{
  "num_attention_heads": 7,
  "positions": "learned",
  "attn_scale": 0.125,
  "init_std_o": 0.0291,
  "init_std_down": 0.0335,
  "learning_rate": 0.0164,
  "weight_decay": 0.0,
  "lr_head": 0.0101,
  "warmup_steps": 146,
  "decay_shape": "linear",
  "final_lr_fraction": 0.0,
  "doc_mask": true,
  "train_tokens": 1037000000,
  "max_steps": 3956,
  "dataset": "wikipedia_en"
}
Each number is 128 + 32 x the weight over the matrix's rms, rounded and kept within 0 to 255. Layers, rows and columns count from 0.

# layer 6 attention output (transposed), 448x448, rms 0.0291, rows 21-63, columns 384-447
[[124 142 170 133 133 163 123 111 129 159 201 113 148 128  86 154 119  95 184 126 154 160  85 103 110 180 148 155  97 170 193 106 156 196 128 174  86 184 124 153 120 140 135 111 130 147 129 153 124 142 119 176 130 255 180 162 145 142 114  74 114 158 175 121]
 [163  96 184 137  99 135 104 126  99  90 123 131 161 122  94 167 170 128  82 190 168  89 163 130 161 114  83 123 128 109 158 132 133  97 111 150 163 140 134 138 115  88  99 113  92 139 174 190 124 157  95 150 134  70  80  83  88 139 147 131 130 120 159 129]
 [128 108  59 131 103 199 139 166 134  38 120 131 172 155 140 144  99 103 125 125 149 170 152 146  50 122 133 183  80 133 207 165  61 128  94 146 118 160 147 166 106 129 159 124 164 155  90 129 125 129 100 130 114 121  35 158 108 145  85 123 133 104 167 155]
 [119 155 122 137 125  92  91 161 156  97  89 226 116 102 175 178 118  91 150  30  92 109  71 181 118 145 169 144 168  59 126 137 195 156  91 148 131 129  87  83  99 183 170  78 140  98  99 162  76  94 125 126 160 185 109 118 134  98 179 188 126  80 133 100]
 [134 125 140 132  71 146  64 170 105 111  88 110  60 135 146 142 109 124 129  89 146 157 105 131 124 126 114 103 124 105 104 100 162 142 155 129 114  98 105  76 123 161 133 133 130  78  79 151 147 106 148 133 157  73 173 126  98 154 147 125 131 158  93  95]
 [108 105 188 101 152 135 142 202 140 160  95  95 157 158  84  88 100 151 116 157 150 106 143  89 117 107 130  98 143 155 157  81 116 105 135 128 129 144 116 128 139 107 136 160 114 106 112 156 118 152 157  80 149 119  79 152 106 187 188   0 119 145 103 122]
 [127  75  91 106  52 135 151 150 118  76 120  80 122 140 155 129 170  90 116 119 162 169 138 108 107 107 134 192 146 108 115 140 197 115 149 120  97  90 143 145 130 120 138 102 113 134 129 142 106 157 174 152 121 152 119  86 143  99 173 119 110  81 201 125]
 [104  73 139 134  93 100 121 106 119  76 131 125 114 180  70 171  73 129  74  96 136 126  84  72 158 107 180  71 162 180 171 133 129 171 112 119 122 122 135 181 124 184 124 129 149 135  83 113 160 110  67 137 194 113 149 122  82 119 135 112 171 102 158 125]
 [104 104 171  76  82  73 147 124 199 118 122 108 124  96  66 124 172 109  39 122  81 135 102 118 123 115  79 183 124 109 152 141 147 121 173 122  78  81 148 113  88 106 132  46 110 132 198 113  93 162 166 154 143 134  65 124 132 176 156 135  70  69 128  80]
 [140 109 198  71  84 147 160 180 102 115 101 159 138 119 109  98 164 104 145 103 119  63 159 118 120 122 111 184 104 134  79 147  94 157 117 117 158  99 151 113 107 118 139 151  99  96 112 111 134 125 123 148  86 123 145 130 135 139 184 207  94  85 128 109]
 [119  78 105 122 115 135  38 114 100 157 116 135 109 114  73  90 167  85 147 100 113 105 171 131 142  89 151 106 144 101 145 143 147 121 136  63 198 107 102 130 197 196 178 132 116 164 129 169 124 102  81 125 159 177 161 101 135 104 106 130 134 159 126 133]
 [161 147 127 187 106 100 139 143 173 131 115 101 104 106 153  90 108 154 181 151  99 139 165  92 144 106  91 161 172 129 198 139 152 102 138 157  79 160 126 145 121 125 127 121 126 102 121 154  93 102 124 162 107 116 131 110  95 130 128  98 121 102  79 133]
 [121 149 130 102 110 152 128 126 125 123 138  96 146 115 100 121 145 119  97  97 127 128  71  74 172  69  88  27  66 159 146 105 144 148  98  53 141 124  92 146  76 142 175 153 116 132 127 137  99 148 170 143  72 182 151 131  86 149 134  77 144 162 102 135]
 [116 113 125  80 128  91  65 101 118 153 139 129 162 124 169 155 144 121  88 142 130 147 149 117 149 133  78 190 115 123  98 160 146 108 170 155 110  82  77 118 101 147  69 129 121 153 153  83 112  88 120 143  92 149 183  66  93 147 128 138 146  62  96 101]
 [141  93 198 110  89 117  86 122 145 165  91  99 104 125 169 134 162  72 112 131 165 118  68 161  96 172  91 119 126 122 107 129 129 125  91 170  61 108 110 105 100 116 134  58  91 154  80 114 121 136 148 117 148  86  77 129 165 123 131 149 116 121 151 187]
 [121  94 109 124 141 139 138 147 130 102 107 140 112 115 107 130 172 120 128 142  92 158 187  86  73 177 158 150 165 133 105 119 107 174  81  81 182 110 119 183 106 117  80 129 166 184 134  91 128 135  53 123 115 155  82  61 105  76 184 192 158  89 135 128]
 [142 107  97 110 125 222 115  85  80 128 103 123 127  72 166  87 107 119 192 154 177 110 108 144 160 141 126 166 125 156 151 116  99 180  81  90 178  47 140 164 116 105 188  94  94 186 123  66 134  78 100  87  98 114 115 147 173 102 164 160 134 160 149 149]
 [150 176 149 106 153 110 159 129 144 162  90 101 110 169  75 134 140 152  68 124 170 111  97 160 170  83 133 116 130 111 119 147 136 217  88 154 140 108 123 111 105  77 115 173  45 150 166 200 132 145 111  77 110 100 105 158  62 141 144 114 115  95 141 139]
 [139  90 106 119 109 109 131  64 170 192  86 111 124  76 170 151 109 173  88 119 132 140 145 104 126 141  95 135 102 153  95 106  46 116 121 137  73 112 106 185 117  98 127 120  60  86  51 129 125  71 117 120 131 123  84 111 137 132 194 124  78  64 184 107]
 [141 133  81 152 218 112 119 110 135 119 121 183 104 122 169 114  59 133 115 185 124 165 194 114 138 154 147 155  73  99 182 135 136 175 115 143 115 129  95 149 144 160 127 235 164 122 130 123 113 129  82 131 135 106  93 109 119 170 122 197 104 165 136  79]
 [126 178 125 172 101 165 148 141 117  94 130 160 158 128 146 108  68  80 156 143 177 173  99 136  97 117 156 128 177 167 149  95 133 130 169  96 134  90 135 112 137 145 132 108  82 133 111 130 170 135 138 119 168 176 107 190 112 137 148 105 139 155 147 114]
 [102 142 115  63 170 186 144 110 161  93 122 117 152 136 137  61 118 169  75 158  98 152 181 144  63 128 169 196 108 101 161 147  27 134 177 145  87 130 131 131 113  89 124 164 140 107  77 168 119  93 105 166 127 118 186 155 133 121  81  79 165 112  88 108]
 [111 165 119 131 144  79 158 150  91 150  72 125  89 136 155 157 193 161 117 166 111 101  94 168 109 110  89 183 177 121 156  97 151 170 121 155  88  49 116 137  55  94  64  88 111  56  91 133 152 100 123 119 101 139 117 126 135 121 130 110  85 174 121  96]
 [142 114 121 106  60 188 100  92  99  97 196 154 127  53 189 143 157 124 168  84 118 139  93 130 112 156 116 109 126 110  98 121  83  88 154 139 154  90 108 134 163 144 153  97  91 113  87 137 119  40 118 142 110 118 138  78 164 127  75 117 108 159 162 170]
 [148  55 183 110 166 112  93 141 180 135  87 139  97 115 123 109 159 163 101 107 116 114 115 134 102 148 157 122 136 163 115  78 182 170  76 116 121 166  99 106 164 107 118  49  93 125  99  68 133  96 143 156  87 132 141 104  54 112 156 106 169 105 162  99]
 [112 184 127 111 137 137 136 192 117 141  72 168  79 130 175 159 120 149  38  98 132 109 154  54  88 130 131 147  87 158 123  96  62 138 122 166  79 134 117 182  97 124 126 158 118 197 147  59 128 108 163  96 118 149 129 121 120 162 145 114  95 154 176 109]
 [ 95 128  85  99  74  94  83 133  74 109 103 116 107  75 129 138 108 148 199 125 169  77 110 181  99 109  65  92  84 147 155 120  52 128 113 168 133 111 153 120 128 200  65 127 126 156 139 156 119  78 144 137 142  95 180 152 108 107 153 120 141 231  86 111]
 [217 129  77 161 157 146 147 101 144 157  82  78  90 120  78 137 122 133 142 111 127 105 146 127 140 173 173 102 158 132 175  84 141 134  45  82 154 148 133 162  96 180 147 112  72 128  47 156 115 163 156 146 103 136 142 113 114 134 173 123 150 121 154 138]
 [165  99 209 143 171 146 163  84 118 103  94 126  96 146  86 148 135 122 166 140 137 135  82 141 122 122 174  99 112 124  64  94  95 160 194 128  80 128 132 108 161  64 146 120 123 103  97 152 124 114  91  59 118 185 184 102 201  81 104 141 106 206 153 138]
 [113 166 135 165  76 102 150 129 126  78 120  96 139 132 162 136 116 140 142 116  93 129 126 113 128 126 121 106 205 150 106 102 102 191  67 111  97 139 133 102 123 117  92 189 148 168  94 131 153 155  98 101  90  85  99 157 134 191 154 133 116 135 115 186]
 [106  65 159 163 136 119 121 147  57 155  84 137 152 116 131 123 161  84 213 151 159 160 111 137 160 146 119 106 171 167 129  77 132 143 134 146 107 170 143 113 115 133 200 163  97 118 124 110 155 109 135 114 157 130  85 149 174 136 180 201 101 148 165  88]
 [124 167 132 110 142  98 171 128 152 106 138 102  96 105 126 142 128 102 105 123 106 116 168  98  60 114 134 195 155 115 189 140 179 136  92 155 122 155 128 140 131 136 129 108 133 153 110 102 104 122  98 165 194 155 124 142 149 172 113 159 118  94 137 168]
 [162 120  68  94 165 172 105 132  40 115 100 204 152 151 161 139 154 105 112  93 119 108  89 114  85 125 117 131 138 119  74  73 114 153 146 182  96 164 126 118  96 157 115 131 161 130  92  71 170 111 125 167 111 149 130 143 174 141 136 168 118 127 141 155]
 [135 141 111 155 152 127 180 132 111 118 159 154 135 122  79 152 107  41  64 129 124 117 137  48  73 168 121 166 175 102  88 104 134 108 136  89 138 129 117 132 150  96  90 150  52 138  97 168 156  87  91 128 109  75 166 142 138 185 166 120 157 116 121  94]
 [116 115 152 113  63 205  92  47 169 168 127  57 135 198 134 149 131 112 135 127 127 134 122  83 157 171 105 162 177  77 132 114 213 110 154  79 116 225 145 103 138  99 117 105 112 127 144 117 108 163 143 114  48  80 126  97 137  91  75   0 148 118 130  69]
 [138 108 115  65 134 121 118 121 143 181  72 161 103 194 163 124 121 117 142 146 153 116 141 109 161 132 125 149 183 148 219  84 122 142 174 156 134  71  83 186  74 159  75 131  82  91 102 142 120 116  42 153 176 151  78 120 157 204 127 142 117 121  60 151]
 [150 141 119  99  96 166 156 210  78 162 163 165 137  70 131 169 165 109 127 131 152 171 155 176 132 187 116 142 163 101 165 126 144  95 104 102 142  82 122 181  66 140  83 137  95 111 124 115 121  91 151 139 129 184 113  76 138 174 116 138  90 170 165 111]
 [ 81  50 169  74 134  90 102 153 127 159 133 107 141 135 167 131 169 114 117 103 151 138  93 149 143 165 152 125 143 116  88 102  73 164 119 139  75 134 167 104 162 194 175 135 176  80  74 167 147 154 170 143 119 137 148 169 118 113 148 172 120 111 158 135]
 [177 136 149 138  89 134  75 119  70 118 148 122 161 149  94 147  62 134 101 115  84 182  13 114 130 111 132  69  71 113  40 152 141 150 127 150 125 122  91  94 159 161  88 100 140 138 139 169 112 117  72 179 125 170 105  59 139 157 102 105 117 138 121 135]
 [148 125  95 116 134 136 108 112 143  96 159  99 116  70 173  97 126 118 163 145 140 170 149 117 165  84 107 108 132 105 184 131 169 176 180 150  86  40 103 180 153 172  85 132 186 127 172 120 146 100 112 177 146 115 136 125 135 144  65 153  64 128  63 155]
 [137  83 168 134 115 173 103 144  90 122 107 107 140  88 104 121 163  81  47 100  89 139  89 128 132 160 143  78 172 131 112 194 153 176 156 140 143  75 123 142  69 188 108 148  23 137 145 114 140 107 112 136 133 174  97  81  75 157 132 225 117 109 112 175]
 [121  93 101 103 155 146  92 148 104 105 182 153 140 130 120 149  96 125 133  87 164 189  93 201  85 125 139 221  55 121 153 102  74 140 184 119  93  52 123 123 179 142 151 133 117 112  95 141 107  79 122 120  81  82 113 104 124 157 182 146  76 156 129 163]
 [103 122  85 111 108  82 125 169 126  92 120 193 119  78 119 116 123 131  69 134 176 164 103 205 130 163 164 185 205 131 142 153  95 105 109 172 114 118 111  72 122 151 156 126 171 118 164 155 122  82 161  91 146 176 106 127 173 117 106 154  82  83 175 177]]
# layer 6 attention value, 448x448, rms 0.0234, rows 22-63, columns 384-447
[[114 165 125 105 163 148 115 164 139 186 116 134 155 129 159 125  99 150  92  76  62 152 118 131 151 128  84 151 132 141 109 130 177 134 115 135 145  93 111 113  66 113 151 122 104 131 166 104 132 143 138 139 104 210 174 147 172 121 123 200  87 128  85 111]
 [ 69 105 141 136  70 119 141  91  85 159 114 185 102 144 121 109 124 125 185 106 122  98 110 128 111 155 152  98 152 116 122 171 163 146 145 167 110 160  55 103 200 117 143  42 133 105 142 146 180  90 156 143 144 156 148 109 126 156  80 108 120 132 100 113]
 [105  63 117 118  92 112 209  44  75 107 113 115 145 117 102  78 165 102 124 165 121 110 171 157 116  45  90 111 135 173  99  68 121 191 106 127 121 140 138 147 153  94 113 162  77  73 140 151 173 114 145 138 106  82 156  98 150 157 122 141 153 189 121 176]
 [140 116 129 121 165  71 127  90 101 199 177 134 136 119 132  97 142 129 141 153 101 152 112 128 141  37 162 132 127 113  79 154 140 128  96 117 140 125 170 119 132  96  77  98 103 191 151 101 139 146 125 209  97  65 123 138 122 144 132 154 149 131 110 197]
 [182 134  61 160 152 186 154 127 140 117 112 155 109 110 119 131 159 117  95  35  82 102 116 143 158 142  95 153  31  74 164 114 170 145  97  86 153 114  87 108  83 177 139 159 159 147 127 147 179  99 107 161  83  99 143 106 165 111 106 146 102 123 117 153]
 [115  87 133 136 178 116 118 113 140 109 138 125 146 105 130 190 126 100 138 140 123 146 114 101 101 126 111 126  58 105 141 146 103 157 185 116  90 113 100 128 144 123 175 140 132 137 119 155 159 127 129 126 112 143 121  96 109 150 141 183 156 165 108 117]
 [136 185 123 100 206 156 118 104 119 136 127 147 181 109 119  52 122  60 178 128 103 145 142 177 164 171  58 165  67 148 125  60 128 102 124 138 141  89 128 110 127 110 136 131 112 136 172  60  91  89 179 106 116 113 127  63 132 154 138 120 160 111 119 146]
 [138 146 158 128 107 132  90 143 134 216 116 138 129 190 172 148  46 107 216 104 121  93 137 145 119 134 119  85 151 115  85  79 106 129  95 109 140  84 113  73 135 148  94 187 100 105 121 158 111  79 147  97  96 138 120 125 167 133 152 153 121 171 131 165]
 [ 81 117  71 150 139 135 128 108 179 161 105 151 148 128 202 177  82 123 134 153 177 131 112 143  79  50 168 128 133 124 129 142 150 151 147 152 105 127 135 125 111 142  99 161 156 138 127  99  97 165 149 156 162 155  94 182  93 181 166  60 156 185  95 195]
 [127 100 138 134 204 100 138  99 116 132 129 223  85  94 192 150 163  78 114 170 153 158  97 120 129  65 119 123 100 160  95  89  71  90 141 200  69 147  83  89  58 167 135 105 110 121 100 154 144 148 228 118  82 119  29  82  84 163 104 140 127 108 149 139]
 [ 83 138  86 116 105 188 122 149 147 113 186 123 183 202  81 140  95 124 104 111 130 105 133 144 140 106 127 121 135 184 111 162 131  40 105 112 166  89 107 154 112  57 117 135 134 157 144 110 124 122  73 151 148 175  92  54 159 112 121 177 102 150 172 134]
 [146 115 126 132 165 140 107 146 131  97  91 111 148 130 147 118 136 146 126 183 107 149 152 131 163 126 144 162 119 131 183 108  92  82 155  82 134 162 134  60  79 152 101 103 147 193 122 124 159 142  58 167 155 116  98 141 136 149 163 132  90  99 153 154]
 [ 53 121 155 175 146 141  82 152 150 114 120 112 118 117 126 102 142  80 130 121  91 124  52 209 114 105 128  93 173 159  82 127 103 151 120 148  65 170  95 127 181 153 161 121 142 154 193 118 113 158 181 172 145 106  97 132 197 126 171 146 115 164 160 126]
 [125 118 106 151 126 211 144 107 121 119 177 122 129 137 152 131 127 127 156 125 114  81 146  99 143 130 125 149 119 104  96 131 119 188 138  91 125 110 155 181 167 138  97 162 120  97 170 155 136 112 112 183 139 177 137 131 120 154 206 157 153  73  95  89]
 [ 78 127 164 161 163 152 126 163 140 144 137 130 193 122 172 111  95  93 168 151 159 132  99 152 138 104  85 130 108 155 206 111 140 144 139 167  91 125 111 155 120 155 222  75 104 107 179 114 138 101 145 123 134 207 125  84 141 185 139  94  95 158 141 152]
 [124  97 115  77 144 102 149 202 201 134 131 108 148 132  81 141 120 144  72 161 142 158 149 165  65 126  51 123 110 132 133  96 129 119 125  93 152 100 131 112 125 171  81  81 175  61 124  81 110 151 221 130 149 146 133  97 111 106 140 157 129  73  81 230]
 [121  89  79 128 102 146  73 134 113  85 132  90 153 139 177 168 137  87 154 125  71 126 171 108  99 132 109 129 113 126 140 125 218 130 160 143 105 132 117 105 114 122 140 112 180 109  98 123  66  79 142 129 140 126 124 173 187 139 192 131 106 125 135  51]
 [163 148 143 115 200 146 100 152 106 108  85 187 169 129 122 111 107 124 203 147 132 121 152 185 144 135 138 115 154  83 110 175 144 139 108 152 119 158 103 152 133  93 179 122 158 126 173 171 113 144 117 217 190 163 116 145  97 117 112 129 177 144  87  80]
 [130 172 154 122 102 164 170  92 159 108 108 100 137 137 126  77 166 167 141 149 145 181 133  72 109 117  71 142 181 157 139 149 109  73 112  92  99  71 143 115 190 146 138  76 125 102  93  95  86  93 149 106 124 155  88 143 121  44 123 140 136 154  87 150]
 [142  78 112 133  76 132 129  95 144 144  85 144 158  91  95  70 150 133  83 162  99 159 147 140 160 120 161 146  95 123 131 147 122 109 117 141 118 154  98 124 126 119 128 217 137  87 132 112 161 114 155 125  72 117 147 131 156 158 151 173 138 162  86 108]
 [135 123 158 173 119  61 104 131 174 111 149 152 110 143 150 182 106 167 135 133 166 118  85 133 104 116  91  73 139 105 182 144 123 139  87 113 186 134 106 138 123  88 150 180 175  95 139 161 105 140 128 113 154 154 119 137 130 167 146 125 137 123 144 151]
 [109  53 117 170  58 125 147 156 176  83 132 151 178 161 123 130 110 125 149 104  91 141 128 105  71 140  95 100 170 164 146 123  68  92 134 116 123 110 128 140 130 117 191 148 166 183 172 132 116 107 113  89  79 105 158  98 145  92 124 134 112 156 125 140]
 [104 150 137 136 181  49 129 144 112 126 105 135 162  80  98 114 180 135 110 160 165 105  98  95 113 132 166 124 145 140 134 149 106 126 140 110 136 157 122 153  74 137 149  72 123 152 156 124 143 198 170  63 123 141 184 104  74  87 196 109 135 102  79 154]
 [ 90 178 136  99 113 133  44 152  96 125 101 116 154 123 130 122 146  89 137  94 170 129 182 108 174 161 130 119  90 173 197 133 160 149 188 170 151  99  94 149  87 138 156 194  60 185 147 150 183 123 113 131 184 127 108 155 150 120 128 173 102 173 121 148]
 [ 96 113 150  97 145 141 115 102 154 107 161 115  80 168 144 145 143 147 179 151  66  88  84 174 144 124 179 161 158  96 153 178 137 124 120  92 189 158 143  74 139  79 163 136 118  89 181 130 137 102 144 134 118  78 157 138 139 132 142 180  90 175  91 130]
 [122 153 165 144 102 133 138  99 101 107  96  86 148 176 148  67 127 158 143 152  64 104  89 126 110 175 108 139 213 138 120 118 109 140 107 153 153 193 127 162 186 115 130  99 158 145 172  87 150 177 123 104  83 148 121 187 137  99  82 156 143  95  88 142]
 [ 93 101 158 126 123 129 194 183 160  83 156 148 111  97 162  96  61  99 137 182 163 218 106 156 137 101  32 131  11 148 147 130 108  96 147 113 109 120 123 136 114  87 184 139 156 127 119 142 144 124 157 159  97  85 102 150 122  83 104 129 114 189 144 139]
 [108 228  50 139 146  83 113 131 129 143 140 139 185 120 135 113 186 167  65 144 193 148 174 131 156 120  81 162 168 185 147 125 156 140 116 150  97 141  98 112  84 140 150 137 135 143  98 108  98 153 116 105 160  79 108 141 109  93 163 103 151 111 101 108]
 [ 91 111 124  93 178 146  97  92 113 143 114 122 113 163 115 107 122  84 134 133 164  52  92 136 127 152 109 117  81 124 122 142 135  88 162 121 156 174 128 117 127 127 121 109 158  71  82 151 132 102 179 155  91 137 168  87 178 122 139 119 169 105 161 127]
 [108 182  82 145 156 167 190 183 148 203 138 145 166  53  97  92 135 196 109 106 157 202 196 137 154 143 167 194  54  67 130 160 162 130 100 130  81  92 121 207 145 122 141  67 144  77 142 124 143 175 150 178 154 117 132 127  97 121 108 109 172 134  70 156]
 [162 101 127  59 156 131  89 120 130 100 125 159  99 157 120 142 162 126 125 150 113 114 134 139 103  65  64 111 155 148 110  73 138 113 132 168 153 153  74 158 175  73 121 131 119  73 136 133 153 132 112  68  95 141 149  70  90  89 110 169 125 122 133 129]
 [103  70 102 161  13  84 199 163 134 161 101  78  76  81 114  99 108 160 166 214 114 147 181 174 107 155 106 174 116  78 144 157 137 181 103 162 104 111 120 183 129 125 159 104 100 153 255 171 147 162 136 163 167  73 100 129 105 132 117 105 117 165 120 132]
 [148 147 131 122 130 121 114 154 137 167 132 183  96 102 212 147 131 176 181 129  65 133 124 197 123  83 140  56 113 132 107 185 104 163 181 144 115 123 139 110  97 116 120 218 157 165 181 143 135  82 124 132 134  84 100 164 119  53 136 154 132 109 142 107]
 [163 179 150 146 159 132 124 176 190  92 111 169  97 137 148 164 131  72 148 112 117 103 153 148 193  33 121  77  81 231 118 178  84 156 117 161  71  68 168 136 127 125 126 137  63 118 128 147 172 107 141 170 127 167 135 133 125 133 214 139 125 128 148 162]
 [121 107 164 164 142 149 203 108 176 143 127  93 141 102 192 155 145 118 166 113 153 161 127 100  55  98  82 164  95 180  88 156  98 131 103 132 140 112 122  96 178  94 168 120 198 131 151  81  90 132 154 179  82 120 112  92 105 130 168 173 117 202 153 113]
 [ 76 150 117 209 116  92 136  92  96  57  80 143 159 156 140  99 140  95 104  79 115 138  98 108 101 134 152 166 164 115 123 127 147 112 126 188 125 141 159 108 119 109 122  89 123 148 135 144 159 112  91  84  83  60 136 179 160 122 148 200 156 135 144 183]
 [148 104  57 142 158 192 145 127  73  99 171 160 132 129 102  42  92 152 130 155 169  66 150 152  80 172 123 113 103 128 163 117 129 145 109 117 136  79  79 130 189 108  83 125 155 122 208 123 124 137 128 147 135 132 155 166 106 134 136 162 179 133 127 149]
 [135 174 155 114 113  96 126 123 126 149 149 130 121  84 150 113 141 134 124 152 194 100 230 150 139 181  85 164 149 130 107 110 173 159 109  81 106 146 140 151 155  61 124 109 106  97 109 121  98 183 124 116 152  85 131 122 164  86 111  79 116  92 172 109]
 [162 179 159 125 159 133  69  74 134 152 182 101 126 187  72 134  95 120 100 125  75 129  91 104 113 169 126 151 129 178 129 133  83  92  85 126 136 203 121  94  69 142 152 112 107 173 121  90 102 119 103 112 156 176 136 112 143 154 169 183 160 149 177 144]
 [ 63 104 122  90 155  85 118 131 131 170  81  97 147 191 150 136 124 145 119  76 116 102 125 101 112 110 145 138 122 121 160 153 127 106  50  87  97 145  92 101 163 128 184 150 163 106 153 128 154 211 100 166 146 113 151 134 151 140 138 119 122 113 157 110]
 [118  97 110 174 185 135 170  92 137 107 106 126  99 118 145 122 189 175  85 167 190 153 144 126  73 144  94 112 170  71 105 137 156 124  94  99 142 148 135 156  64  86 123 142 178 185 123 132 117 124 150 141 125 113 103 106 102 107  86 153 116 116 101 155]
 [ 63  78 165 143 179 113 182  84 144 107 136 123  93 165 139 121 164 173 128 151 119 153  80 115  86 184  86 169 108 146 135 134 178 154 133  73 118 101 147 198 140 116 151 129 107 116  93 110 138 144 134  60 134 110 101  98 179 162 222 128  86 149  58 117]]
# layer 6 attention query, 448x448, rms 0.0234, rows 64-73, columns 384-447
[[112 155 114 120 137 163 119 158 188 121 139 208 113 151 129 123 165 147 108 113 124 135 120 129 192  96 172 128 150  75 150 138 103 101 118 141 155 115 126 116 110 134 123 129  77 126 145 110  70 103 151 145 131 115 141 127  92 129 132 139 175 185 145 140]
 [128  84 152 131 170 185 134 128 102 146 179  93  90 114 128 142 167 119 136 101 124 110 137 113 135 167 178  98 122 153 171 132 174 142 153  92 117 140 137  99 151 107 144 143 126  89 146  96 154 102 155 161 145 135 140 121 120 114 117 127 110 147 187  75]
 [160  96 175 125 114 129 102 144 129 137  84 119 135 140 133 137 115 162 156 182 130 151 123 123 141 151 124  91 103 158 126 156 126 130 111 152  84 103 143 117  86 152  81 131  85 153 181  78 190 146 100 183 102  85 105 141 131 156 189 142 102  93 151  89]
 [158 125 137 114 132 204 118  88 164 139 125 172  83 123 136 137 121 109 131 143 193 143 128 138  99 147 137 103 118 102 120 124 124 147 127 147 150 118 105  83 126 150 112  94  98 219  73 103 186 100 109 144 124 108  74 137 122  95 145 114 169 110 116 146]
 [159 140 126  99  98 160  71 150 170 137 112 121 175 167 106 147 159 123 191 158 147 145  76 174 170 108 113 112 160  91 115 111 111  77 107  71 159 163 225 102 151 133 131 136 124  83 117 124  90 120 146  89 162 113 122 185 111  95 111 140 143 112  97  92]
 [159  97 120 102 131 126 156 138 131 166 170 116  87 159 192  84 174 158 138 126 182 101  94 161 161 129 117 123 117 112 144  84 150 105 146 151 196 120 139  90  91 163 135 116 138 150  94  95 115 171 101 105  91 109 135 163 175 136 146 154  88 128  92 167]
 [118 108 126 174 123 116  82 125 111  89 101 170 129 116 179 104  83 169 139 162 139 165 141 115 137 152 113 166  98 168  97  98 122 137 171 148  79 115 156 146  65 198 128 108  94 163 118 133 160 130 154 156 182  95 186 112 138  67 161 121 105 145 137  80]
 [ 82  83 120 116  80 159  83 110 149 140  87 144 116  91 157 132 111 210 123 156 119 116 131  64 177  93 145 166  69 121  97 157  92 137 105 161 155 119 128 125 115  88 135 201  87 162 131 138 141 133  98  97 127 107 108 115 123 156 118 129  88 101 162 173]
 [189 143 134 183 146 138 123 126  76 140 142 153 187 143 115 153 150 132  95 141  72  98  99 102 160 119  96 109 111 137 126 143 137 101 117 148 116 129 123 114 115 150 174 165 113 105 102 154 130 154 118 173 140 183  51 165 107 148 185 120 148 114 124 124]
 [108 138 112 111 131 157  96 138 167 140 119 140 181 173 142 131 108 112  63 128 144  93 145 149 150 116 157 145 108 112 147  80 163 115 130 144 113 202 132 123 141 147  72  73 153 115 185 151 135 184 161 119 141 168  96 104 105 157 114  52 130  70 112 154]]
# layer 6 attention key, 448x448, rms 0.0234, rows 64-73, columns 384-447
[[122 114 142 157 112 143  83 185 117 184 135 131 125 127 166 129 174 157 113 206 168 165 107 179 161 120 193  99 111  18 213  91 188 104 137 188 148 105 145 162 127  97 133 104 147 171 123  88 133 107 144 163 112 127 127 165 180 146 130 125 135 151 153 158]
 [ 92  61 153 129 158 124 140 147 130 122 137  93  95  76 122 178 146 168 144 148 141 153 144 107 147 101 183 120 120 157 133  94 192 112 138 134  61 213 125  68 109 100 126 145 150 140 125 131 163 149 164 135  88 106 162 160 161  98  68 138 133 155 131 103]
 [103 127 113 129 110  49 168 198 103 189 152 125 100 171 134 152 156 146 234 166 113 146 148 106 166 136 109 162 172  82 139 105 103 151  81 152  86  99 124 156 146 113 101 176 128  82 142 126 125 155  47 145  81 110 102 103  56 156 119 106  97  86 156 115]
 [122 134 133 142 117 182 133 171 168  70 164 212 159 103  86 149 156  98 171 160 176 101 157 151 110 143  96 145 152 108 148 131 151 136  97  95 161 122  97  77 139 154  71  94 137 109 158 107 164  88 124 110 118 150 117 106 110  98 145 151 160 100 145 121]
 [105 120 103 126 124 176 150 210 100 132 162  95 151 147 100  93 118 133 122 158 160 136 111 114 140 128 130 124 137 127  69  71 166 105 138 126  73 164 137 129 168 111 137 108 101 128 117  78 150 156 104 153 116 126  77 180 115 147  97 110 108 127 123 139]
 [105  83 118 108 100 182  53 176 187 179 159  84 152 114 153 111 118  82 126 124 168  81  81 132  57 130 141 128 107 115 140 140 174 177 124 156 179 120 128 107 133 187 106 104 104 152 133  73 135 199 120 109  94  81 104 126  58 108 173 101 171 144 146 176]
 [135 125  92 128 115 113 109 108  71  58  94 180 143 131 132 130 198 172 135 146 164  97 101 127 123  61 131 122  95 107 130  56  88  59 132  93 169 167 111 175  93 151 154 115  98 129 132 113 154  96 113 111 120 150 106  99  98 117 152 115 161 123  93  73]
 [151  74  99  92 159 165 106 168 199 107 100  54 147 105 160 145 196 142 117 165 161 145 127 145 175 120 132 121 133 172 153 157  72 137 121 133 112 143 104  89 153 123 130 193 113 181 131 131 122 105 109 141 129 172 156 144 129 123  80 136  83 170 164 150]
 [134 120  84 156  93 125 171 140  91  94 115 118 155 168 156 100  94 124 150 126  87  94 144  66 120 119 195 158 129 174  96 176 148 105  63 133 114 125 120 101 110  81 101 104 152 146  67 152 131 118 188  89 128 128 134 124 120 180 130 117 124  53 135  91]
 [141  88 162 139 110 158  58 148 116 153 164 118 157 123 173  84  78  94  86 112 125 119 103 179 173 130 142  97 111 180  96 124 138 130 122  97  86 172 118 145 157 148 160 107 121  88 186 135 131 166 138 117 146 160 122 105 167 174 108 108 169 194 134 117]]